Weights of a small transformer language model: 5 heads of 32.
Each number is 128 + 24 x the weight over its row's rms, rounded and kept within 0 to 255. Layers, rows and columns count from 0. Numbers have three digits each. The size before them is the row's rms in percent of the matrix's.

# layer 4 MLP up, 640x160, rms 0.238, rows 238-318, columns 80-159
113:175127139150143150100122177099120157163118104130107159133128135125125099147116132143122150131160129135171117121112107158156090135123091136134133145147133172112108135108146121109144107131130077076109121158115113136146125157119166110133115155
100:123103156105086083131142100145134106116145129101175099065109137121139096132117131106114174185135108106125141136160183091113168146087125084106118107136150138123173152115128133173124155197116120119157133147134145133130169113076130135121074127
098:125180078152111106157153121109174091173116175164151115099124150137129116132137127074106110124109184131144087124147157140147172101164107107120108131115142146106155127091127169146151142137150117177126119136129148122151167100141087111160107142
097:151109124169106104115091132136123118136134180099114091151085106154108159093185118118130105115121089125162127146118107163121098141108135097136164113139145120116125121137140167099136136127132129098130140132175124138111167176127122142130142121
106:130127151127136153084137100125121112158108147158106114164136142074147119152127155115130090101148152118120134125146152124139135131132114123153147107135121111124143136154155086135138142140140146068110149127121129100144142125116092100152158146
099:099131147123115120100104118094097147153144134114128139133092132116142093120144101130112133136105114187150107189118087100068126143146134100109168129076135116119127156163096110157125155112176101155101148143108146123083150159120109131168148141
100:127120114108179134111144162096114147133111116132142121117112106089117128104139068170147134138173139135159162139126102121087129136121130125099120101125114114126122139122130092164095172165123133139167145118122128129124107091150115133090079127
101:125151135157168113107142120120114144163102093111062112141118110090170119155081152114103117150150109152174156117139127082093120108153145073189166157089133108144150108113148158088118116123115142149142165089129135112129148145169096135166161140
098:098127082187082114144160138118140117065117115148131123167109141146174116114123131125100090141142127134152143162138151122148135131172111107105136078170071119115108125141107153140119098133125118131147143122136171128138130123178131149134093165
108:157120111130099124169142181146150142137146138121142167196112168138130173095117138087064132131132134140118134126153135117123122163127077116117147110120125118101114152134111136142117111109130128140110147148136174108134140152071132125139152127
102:141096107113138169113092071092135130165148108151115112181156106112145112079135124118104117107111151110125115136106114146103103113124141108101133154150145145151142118096075153116134060129123076099114108171122187155125127130129135141083162082
106:111091146153111137157163092117151146114124128129139156108150152107167129141107118135160140162120112112136145123129073132152165167115109169100154138143159121077067090076091153105155115125141129144126136111131166156136127121158115124123118089
096:166138144145122172119113149174098081129116100127129142115146135111153109101123110139163129176107137140129139140129126098128134110133146106142117079142109123104115158081163130134082145097111143104101133068123144116090114115147129125173134101
093:122133156178124139140160127142105175153117116128114148165136111164152114126132152116099117138144110142148153107130158168081093114121109130124102138162144134130108121124145135157102167148141127100121158114121132145098131138076145104129132141
092:136138098124102110121103104105133159138117142151130136115148136164162130149108107162099111110168132114099119105110089141152144133165112132130148111163163112133123120145052109110135137093119159072140123115153144113120068086154097110135130116
111:080153109152122137135108132132127116074074137177132130113123164120113102082126147141080118126131109131131078131143145150124105159136149124149120126110129120116119114113107106162126144124138098138145133082169105118094131152142111153120125138
102:138096128075157137136111152168110091130138171149161160096165115124169121129116129127121120139123155122124113122103091105104120158154140132154102150122135143084079151167115165084092132103111147181137150118132109089084122113141153120153074165
097:183112151133142177111103086142134143154192133129149131147077147123136128122131160088132128118121159075156108125133138154112131141098103136113147117124149115122147079126119134073109119095118119077104148165146100099135101111119172132144146092
105:115148117101053129097135156141126166176101108116103099117139141157167113136137120128112095113132132160143132122161096137147139146131088116141124075079146144120133120152104143087133124152106149103125157101126106114089128126098151124120098139
105:124122105169124119144101120128129167121095123122153175130102205135100167145139136110112113133162078090157115115094160117127158139153116150123074105128121125103126132149138138126154131133118108144138106123125103099165162173097160145158151123
107:119108124150089111098115137106121121144141145116124131091149128137133129123138123087097135139112131158113144077137163135144136120129120125122171147127125121100149103129105141176158078127109098116137134136150139110104116088148151119128157123
114:141123084114150171126130157156141146180111168133136128158098118103132098171110151149113104172140136142122141120131128108128109111148144065110171118089103108102103090114107162129122084102178122132124133128147122114131122154147125135110088144
096:144132133107124127126109125160101169113130135175169117120163134118127093134134137144163150111150125147176107150127109137073148136155117133082134099102107089141097167151129170128067129128104108143137116133118131103180125128131118140154102158
103:128097141135127098143124119133166120136087126131156114124127098089168121094121131103140125142160200143133130107063108129103133091108138108126125128124147150059140131131110163169139125117118130159108115139127114136116152088143167073151145159
088:118185164103140107113099142099140101118117153141149098123161126105140106145136126149104082124097135173124072122157134114095129133120065150113107142108113091129114099141125135142151131130114118116117095178129097156144105118082143159131075077
097:081163138138097073099117138087151104140119128116097155116134144135135112079146151153157135117141121126136177109119114097138132136145116140131189147160120119101105086121116073120138105109143153134143153109158097136109127084125142115145127143
123:143138109154162135131137138088128109128107133121135169164148126160153130145100109143106081170105144140148123137144108128108129104163138107157167125086180158111113150176111138118137155115064116145097128144117186123126139164168133109135108116
104:122164143142166156134134120136148121125120154097123127097126147118127090184089124106074097124094119115202153098172066133143139123107159125138131110118152134136115128134170172138111142122133112112139141142131114109137174159158121098152164134
103:164120115137089144108145147148122113111123134124121133120084132139110135148116141120132136112131124124085124117123112116107137164118117112157122128130111103066172168157151151160100133128140145145155092125124160141129104177112097122129167140
098:083102100064111123170147101135129123145148162147134143166159143100113119080123139176153123132124181155161140140111132145128153133145122149103097138153165110143092101148105125121136147123153141120133122163110105141115132117121136151131139151
092:117094098152081108147163145131136114160063136148135119128128142129125136090124110127168071101088135093153105169120160115140181121150154147134114141085100116123144102176164094177074135115106105122133104120123095134134149095144093152097118120
105:157127097099148086091166139146130078141146139189105115148112131122120140119161096142160127159148092174152116152145121082132116119118135158109107117142137156106127178139124062137153108115077119124101137104086132122115152172100167081124139154
102:114199101114127132114114127093101130152100163127129115131137132110063061137114106116133177131106154152127108119113099127132142121117125134120122099126091123150133123144134134098163130112159161133098173119122077141139098125146182151075151142
100:113122116126110098141124100143098135125103139105097076095159118152123156146097105125141128116112119150120074123141152132098187159118145122120143158137125122132124114091093192137145110130127140106179101152124221145131189130116138136151094148
109:149121134136157116165158090090129141128114090108115102160175098117113128132129157127132146127115159136160141120108148080130118161131106106115145128135137136152169106110143136121105184067122161082122149155158116096102105170095132153102102113
102:136113125158133160127110107137114117141141132151128132118098119142124137160157164090140107101174124114147114171104131147120105164106109123187081075089081061105121094115121165117065113120138144096112127139118131110130110115109137177132135143
092:135120168124155149148067114125137131109169129137139189133117125122162113119151124109128112082167157098105117146121128127099140129164176106145077122125132113113092119157102134151125118151162129121105152099106109114138118094160101132124136164
094:143157107180123152112112156122115139137119153166076115152167154121123105104088137085143125138120140108172105140085148114105138132101148112176095151160154106119151144125149084126133184104134170140126146114117116115142165083131142120138162109
111:099107093110047150147134136143132145144113123142116100155149081144119121152179138135111137160151140112127131104138116124103189155107129143129150144125128151087166088125104129112125137111123111145131114152146168150154136163141143171127137139
103:107122129147152140133168125155155088158105085160186145126113126135123118127061130100148162139135130123094087134107114145143110161157094084093134146169081140134133146138151135105117121145107123110141144135120126129094120102154145157125145148
097:118137146170132130126106130127124126127114125078153103129137111068132134159106158119138082158171134163104140154145138157119135151107150096135110152148149141139139143127133167128143113104085138152115128151149114122115118139099154100136126179
111:127113108139096135148116124139162125131091092125154132151139123085153138135085131113099169168170127109098112164098144137112129147085161119172152118096111181136109097139116140119135131128093115139115131092140152128088105170115156143130118144
111:166141100108143126155141120138122148129124097143096081127134140153117102140117082181086108105128096162165101154106120136101177113109146083146075131109131143092163139097147162139119140158058172158134133157120183134124135143126161129126130135
097:174120083122118148148132099117104131109112134168123085102165131124132142135146118136105148104116128148143140157145078105089122168149123123144111098145111070175125134125142154095131078136118089135163107132148143130148108111097118139124085196
108:107118154127111127110147130113082133174148134142103089104128109154137112154116133133141115109125125147140121072123139107152116129163121129097152144111111131117209165160161142106102149099130167123121153102092122102142083148102134152106109096
102:141146119097145111158106139197108105121109140129119132137134153098151121158122104092100112137137092099155104153109076133129163100151147181167128134088119147146136127173157147135095114146120190172173119103118123152100119126163117127136117120
099:111171149136124140129109091117105157117183144116144137126128101092107097096131091139084141184111118125119129132137092107126146091120128072104134157077163117136140130104086128132072165123188140121135119080123156091119143179108115158175132141
109:137141151114109107118112112119160123160136119130118164065123102075117136132080106122152148168105105094151106099118153128150137162097142105098174126139179168114118113138102123105129111113099152093127069131101114118116174156137088172130150114
088:126139091137121170141172110104167147148188077103086145138145116111162138138123125127157090160149140108113077134141111115099149124134166103148105099101119183089165105132118092111112125118118145146135114108156176146135141133162122115128087158
097:169167152152172111138111122132133151120130125125105141136109138085140120139131112098123134160142154033131108138111120111131123088097144135132135128147129156106134115161124155098095140095119129109152108114110128122145087127138120168146096105
090:147145128117120119140149157124110109111118118142112131109138097154108096143154157083107153116104115093120105153159110125124116144157116102123146142185137111146153102085099166106113144128121118100110121102135081161126109127131142140134142110
101:139110087146140154121116122106174072115112096113132144133144159130129129148134097132118197126168146137100087150160101123119114182141132107104151051155159171145124156147123111114108075098143103111152144095133115159126092126096122175110152103
096:087122103085095092116109165140100129179145142091158159094152093133171127148128091176150133116139107114105170121135125133136120152128105116087149136145122128134136173123126162142133164121136180086167153145113153181110143141110138103171147132
097:114113151131153199152170110115140117115088110148137142071141083147155125127104115169090139143139135161106137124136139135120111098166158129110099125153121108144086105211160156111129138145133074124150104120141145153104136115104136124126119130
104:193146108114116087074137121130117117165122138104063151102159143140134109067148110135122124148126121117148125140124137098171131140097135092132145137105112103161119103129146163129111102162182115138120164156108096118123106184130153130092155188
114:119133088134166173110157127146090112142130156115137141097129119124152120150110145125107087145161125117191174119121139098139142094184094147157123078126085138113107134130170117144107164127131121133169116142108169114129130137081163089123114157
105:141103135133073180168124153105120114156101164145126177142103147114145092114131113138127108137154115122094155095130091102130086141114169095134149131099107132093110119135145094085127126170095160067108121135197123130121134162117108105155140114
089:114151125140154116151118140126114122154169106126087120145147135119129120156126127120117113129141146161113086109103145117131146141133152157130122141089111109121184164145105130143086143172124133079217162110109114120133123112137109105082109150
087:136135123104140125149149087172162118101138130183106170132163078147105148142151151101099119129120114124115110120119154107131138124170135120113108083134117102120133101152175131133105094168110137083160187124125134074150133116157102145164156094
098:102156166152134096132129126150154132157129177154077144088119107145091128165135141080118162125141160143156104160073131111146124112158170129133163154112137138140133147120132148092129121145135173115151086173083100153114147153141118143104119135
094:137135134135098143123115138160108122115133160126117137109141213166059149141071096166110160134107118112151129112111144097141103135143151143122102142136128119133150135072105099131135119116123136083143114075133103133115083124122134136115156085
101:086132115110117136071129116109134116113125137146127138124142136150099138152154121161097085092090127130105078104109141132136149140154134114103159175151154150131143116139097162115143088128127116147143097179089148158119155177126109164115167175
103:106128144103117127120149117110120073096136117128122092191136116109140122151136135098142148118128132149154091109122086092149170150097164143137090123154106103093161132109137156095112139166123130121192116139120112135169133114167138115144171109
110:134132077126086133131117164121101113122086103141153128203140138122111124115154116162097170125159169101096135110134113059170142109122117181118175080069142117141127098133084165110141147150111101118122114129117132107143153170115122168107140129
091:099132136099173100171139120096133102121146111120142145130117075162088130124133128147127132156124153117127173142143126173169148154141160125136133124136143125127125199159101162144121135147128150086137130145078140152153148087122112140096123104
102:103119166138120131123089109091087093117122096157137114117081111166110145114115083070143130197161101113122155150090113105131134160124112098151118110130135133169104115118129125097164159122114127102101119158127082145139130132110148175106103115
103:133165106118136119150138162118153106160109172114089167092113150110103125115153121113141118124097124158146148115118140150066127095083115148109093114137124133100130131185106131116152149122127143102143106075170118154126130167126108116131143119
090:180098117127137099145126154092138126175116133126144147115149157158156142102123136142142125121146120108143128168114132123069136104134112140098134069154142085133134143102153102149050144145160131117071123121136149090102162111134103127085151102
103:097117134105145100137153111085180152146125157139140126151140122110116118110131130128091140121150144103114112146120152118127137104089157162088117139101103141157123143146125097101189152106069142135142148098105156142148152133104126113164140182
097:114123150144194104124132116121122125143131117147106110124136152140128141123104089122089156152103144128114130129159156178122080087163146165136135122168115124099145079097098170142091149121117101118140094109133141156133120147141157139145131105
106:098106157121093142127134068168143099155097116104167123144103189121174108093132151143121122122081125147105133149098147110144163202145116149138100109118166130122136140139109135110158112151158093061123112116076112133113127139125148090125157095
088:105081164130114125103133114118116199076123115136110119143138102130148136135122143154095138110130116129143117132083081099107113086173109109072124128137144129138184131142121134126120144102117089109111053136160138189156114136148098119126146129
105:114141092119128144121127130120080148148137120146127125139138109139134119103122143097086172174105102119138100149106130166096129127160094117147134087127118086090152132139131132124081165147156109092095139121088116139126118133124079124169140184
099:149126077148115155148094150109103080125145148137150156140118153192134124117143123093133086157098100149126098114120107124129108148100131189100117161153149173133171150121119146097142119119112135122138122137154100159125108127150145093125136092
096:135129113115156108118104116147137084112130117122095126148130151138129145137126171118120121118155100144117170123148117093099101120130148077130126151116159129107119136095097154132099134128125162103149113108093161124114156143127182133170120134
092:127110127126146152126162136116135079131111165120134188107094127149075157120120099127084160141142145150152124098125140136101164134086141130127106117104128113090132100137111122130096150140154094122144146142150122099138098140095104081154122160
106:145168135100190136171137128072153081116156173127133107135126112127109150126159100179142114150138126153138133128136109152107147190134102094147126123125102110174123128101134171182122124089166118114139122151111142104117091151143153116161152168
107:130149110096120128115161115144125152117161125151138148083160090150124144145119126076129103142146143111128154107092143124135144140136132121169131085063188123119152130138142162154143125124165134141113126117129147097104158123116132074116130155
091:119096087130123126124134121147177123148109150132133136126161152152102155107126097126144144150152126119114137151148104108110119139167124055091165151165158131102128142166136136141135109104161175134132107141108091115126124123110116088154089153
107:168151129127104145108078130120134092139126122114152137135154125126133177100125116094094168151135133124131127122124081097101141152153105155134132081187163100112102133142108134108146124154131129112133117127172131160135107134121168124113134111
094:096116134141151089101160133145116151105152122115149103139152115118127128140154100135117092123151147145174128148133153116170146155133120131152127071144163167135138105132101133108143139146124103106154107106124127150140115147065175158113160133